{
  "n_layer": 13,
  "d_model": 256,
  "n_head": 6,
  "n_kv_head": 6,
  "head_dim": 64,
  "d_mlp": 1024,
  "vocab_size": 512,
  "activation": "tanh_gelu",
  "norm": "layernorm",
  "norm_place": "pre",
  "norm_eps": 1e-05,
  "positions": "learned",
  "qk_norm": false,
  "attn_scale": 0.125,
  "bias": "all",
  "tie_embeddings": true,
  "parallel_block": false,
  "init": "normal",
  "init_std_qkv": 0.0843,
  "init_std_o": 0.0,
  "init_std_up": 0.0843,
  "init_std_down": 0.0,
  "optimizer": "soap_variant",
  "lr": 0.00449,
  "beta1": 0.95,
  "beta2": 0.95,
  "weight_decay": 0.073,
  "lr_head": 0.00939,
  "grad_clip": 1.0,
  "warmup_steps": 200,
  "schedule": "wsd",
  "decay_fraction": 0.684,
  "decay_shape": "sqrt",
  "final_lr_fraction": 0.1,
  "batch_tokens": 131072,
  "seq_len": 256,
  "doc_mask": false,
  "train_tokens": 512400000,
  "steps": 3910,
  "dataset": "wikipedia_en"
}
Each number is 500 + 25 x the weight over its row's rms, rounded and kept within 0 to 999. Layers, rows and columns count from 0. Numbers have three digits each. The size before them is the row's rms in percent of the matrix's.

# layer 5 attention output, 256x384, rms 0.135, rows 238-255, columns 192-287
104:515495528505523474491516510494500475519527493458521505476490495472505585504457565508501479531513482514513508483483507485471539479500496490556505511492509506512514523538503496515476506536483471482440466497532507470483535512537492509522445488485505479489556544504485477475498500480493509498
106:505521504509485514476477486437469539465481493472494552514507457514520505480522485513476514461485509463530503486500480508559508508521493508477517538457491518475515541447504492532529471479500511500515508510533513497473459484520551460492554516531483447496464467555500469559506522509461477511
100:466502470525509494493552504459512542518506518505514519499463499473486513519503515502494492492556484477472484526436529512500501505485499496476506529477502478474561480504537502480520484507499450484548486511491526498473514461492549452556522513538506541506515486503499502478528504489570496477
100:496460447494520494482477535521525518507483501482494502475522479498517546511537424525518466450523483519499493520492566507529494516472513494475480543546475504498557513488518517458514474482483487530502477504517492499530472488461465523489459500532497454490493520513502493515507503459504522496
100:523514496519462462501502463543524521523473530489526502493499492498459499532523520528514525489497516466474498515514548524466503463545506496534475481521499509511536535503538472507543517508525536500512516498459534527512515499485497489563490472509526514500506537534498447552522542491503490539
103:513493505466539491460476479492497550477536500554521497503536486504529486477509464490496496501438507497492498496547474478520489480515551484523478507496496467490464503503513474542503541514504509474537497471500525476530447522475489507492473483500501436450512526509481480484518514451519528482
098:525480478515492499499510498449480498506496521525508520466495495521490483455502541495526516446523500497497448543516567492479510482505530502494489509493485517512469499497505482486519500484472471469489476500497514506529492498550516514529513532492522517516545510457526503541513456499500495498
100:494492506512510521533498512460534538521463459493513485492478492471499511497477503513469540489507473486518510544504484544468525499498514514482559444507497548481543485463529468493516500502461475505572514552475481516472476532510500454478499492520538524492525528463506485484481535476475507508
098:463517450500531510493502506511460433488459500518511472504495484517471465496468493528484504487513511467483488499492508496485460515485534534471470502528524473544506493503509507521467541501508504481531474508456519482470497548448472490479488495559521525560545560504509499479503503485515484554
096:495508523497489511478523476565524506486514486525509476498519489527464523492476511487472483531526512492497522526455502489496500515504477480528539499550491497509497492513506488470508478525453538502533543454488479477483520469518539500526472519499471505519533464453517537496468496510523522550
099:498511491508526515498476503497457485483503483494519492506495485530477509485485454493526543532504512486514508508502526484469482530520499496525499517512482504518502472475483449507537492457536544527512525536517494533503512494504492520483497491503490529506527496478517503570522470484550463507
097:492477494536502479481467539493492508480521493478536487510468514521495516552465506477509503484466479470431523491490509521486481505489514507525517517541488498499484481491484519498552500448486565464460491484520550526499501546556502472491497496491459472494521511503468481514515504513495488508
098:487460517500517545502519513521500518487565535479515468498476490539491495498483473533493537467542505483501518512492534490506522494506498485499520500516466513525443522472517497497476482462503499527499514491541500504550511580498524499506511547506469494505506465555500507478517505477459477471
104:477508504514558500483458472478508546520510512495483474460499542497509470484499529501498506504499514545530500519486491458505489523545488510452494492487498500492509507512491519506471481495498467514532510467509457477527431511497495495472496511495524472494458548477483475502480526458505560528
101:491467500477504488499491485521502517493481521495508468474529509482455503485469538479491453536519435528539515515532503483504504534542518506487523507525481504520483472471524511507490504497486512481518513481523494491510466478501524550476487494515493534546521470519515515522527514481483492536
096:486474447543524470486454557501511528519538517489487495495532525516499482495491499517518518481460537517539552521506528451513495485492516505532485451501521491510494505512507479497505509462520516493461525457554475529467486536506502543508513464511492542531462461507527466523472471472507512472
095:529534516518524515519477525470537512503507531477549517525485480519515538519489507512458502480476490472516491506446525486492450535453519508503484454491499520470519520529553533548495513502499491523509481473483520464463509470498518505466482495505484496530509494499526473503526457503507480530
099:512534491437451509462450504501492475523501482515532521500518515510527492492447472490512535503543495503534490492535532503497472445534502501491500478494512530541531485526482515482500517519473510484485522513528479498478508485491510547513495530518503490468501462500510463501483472484490503560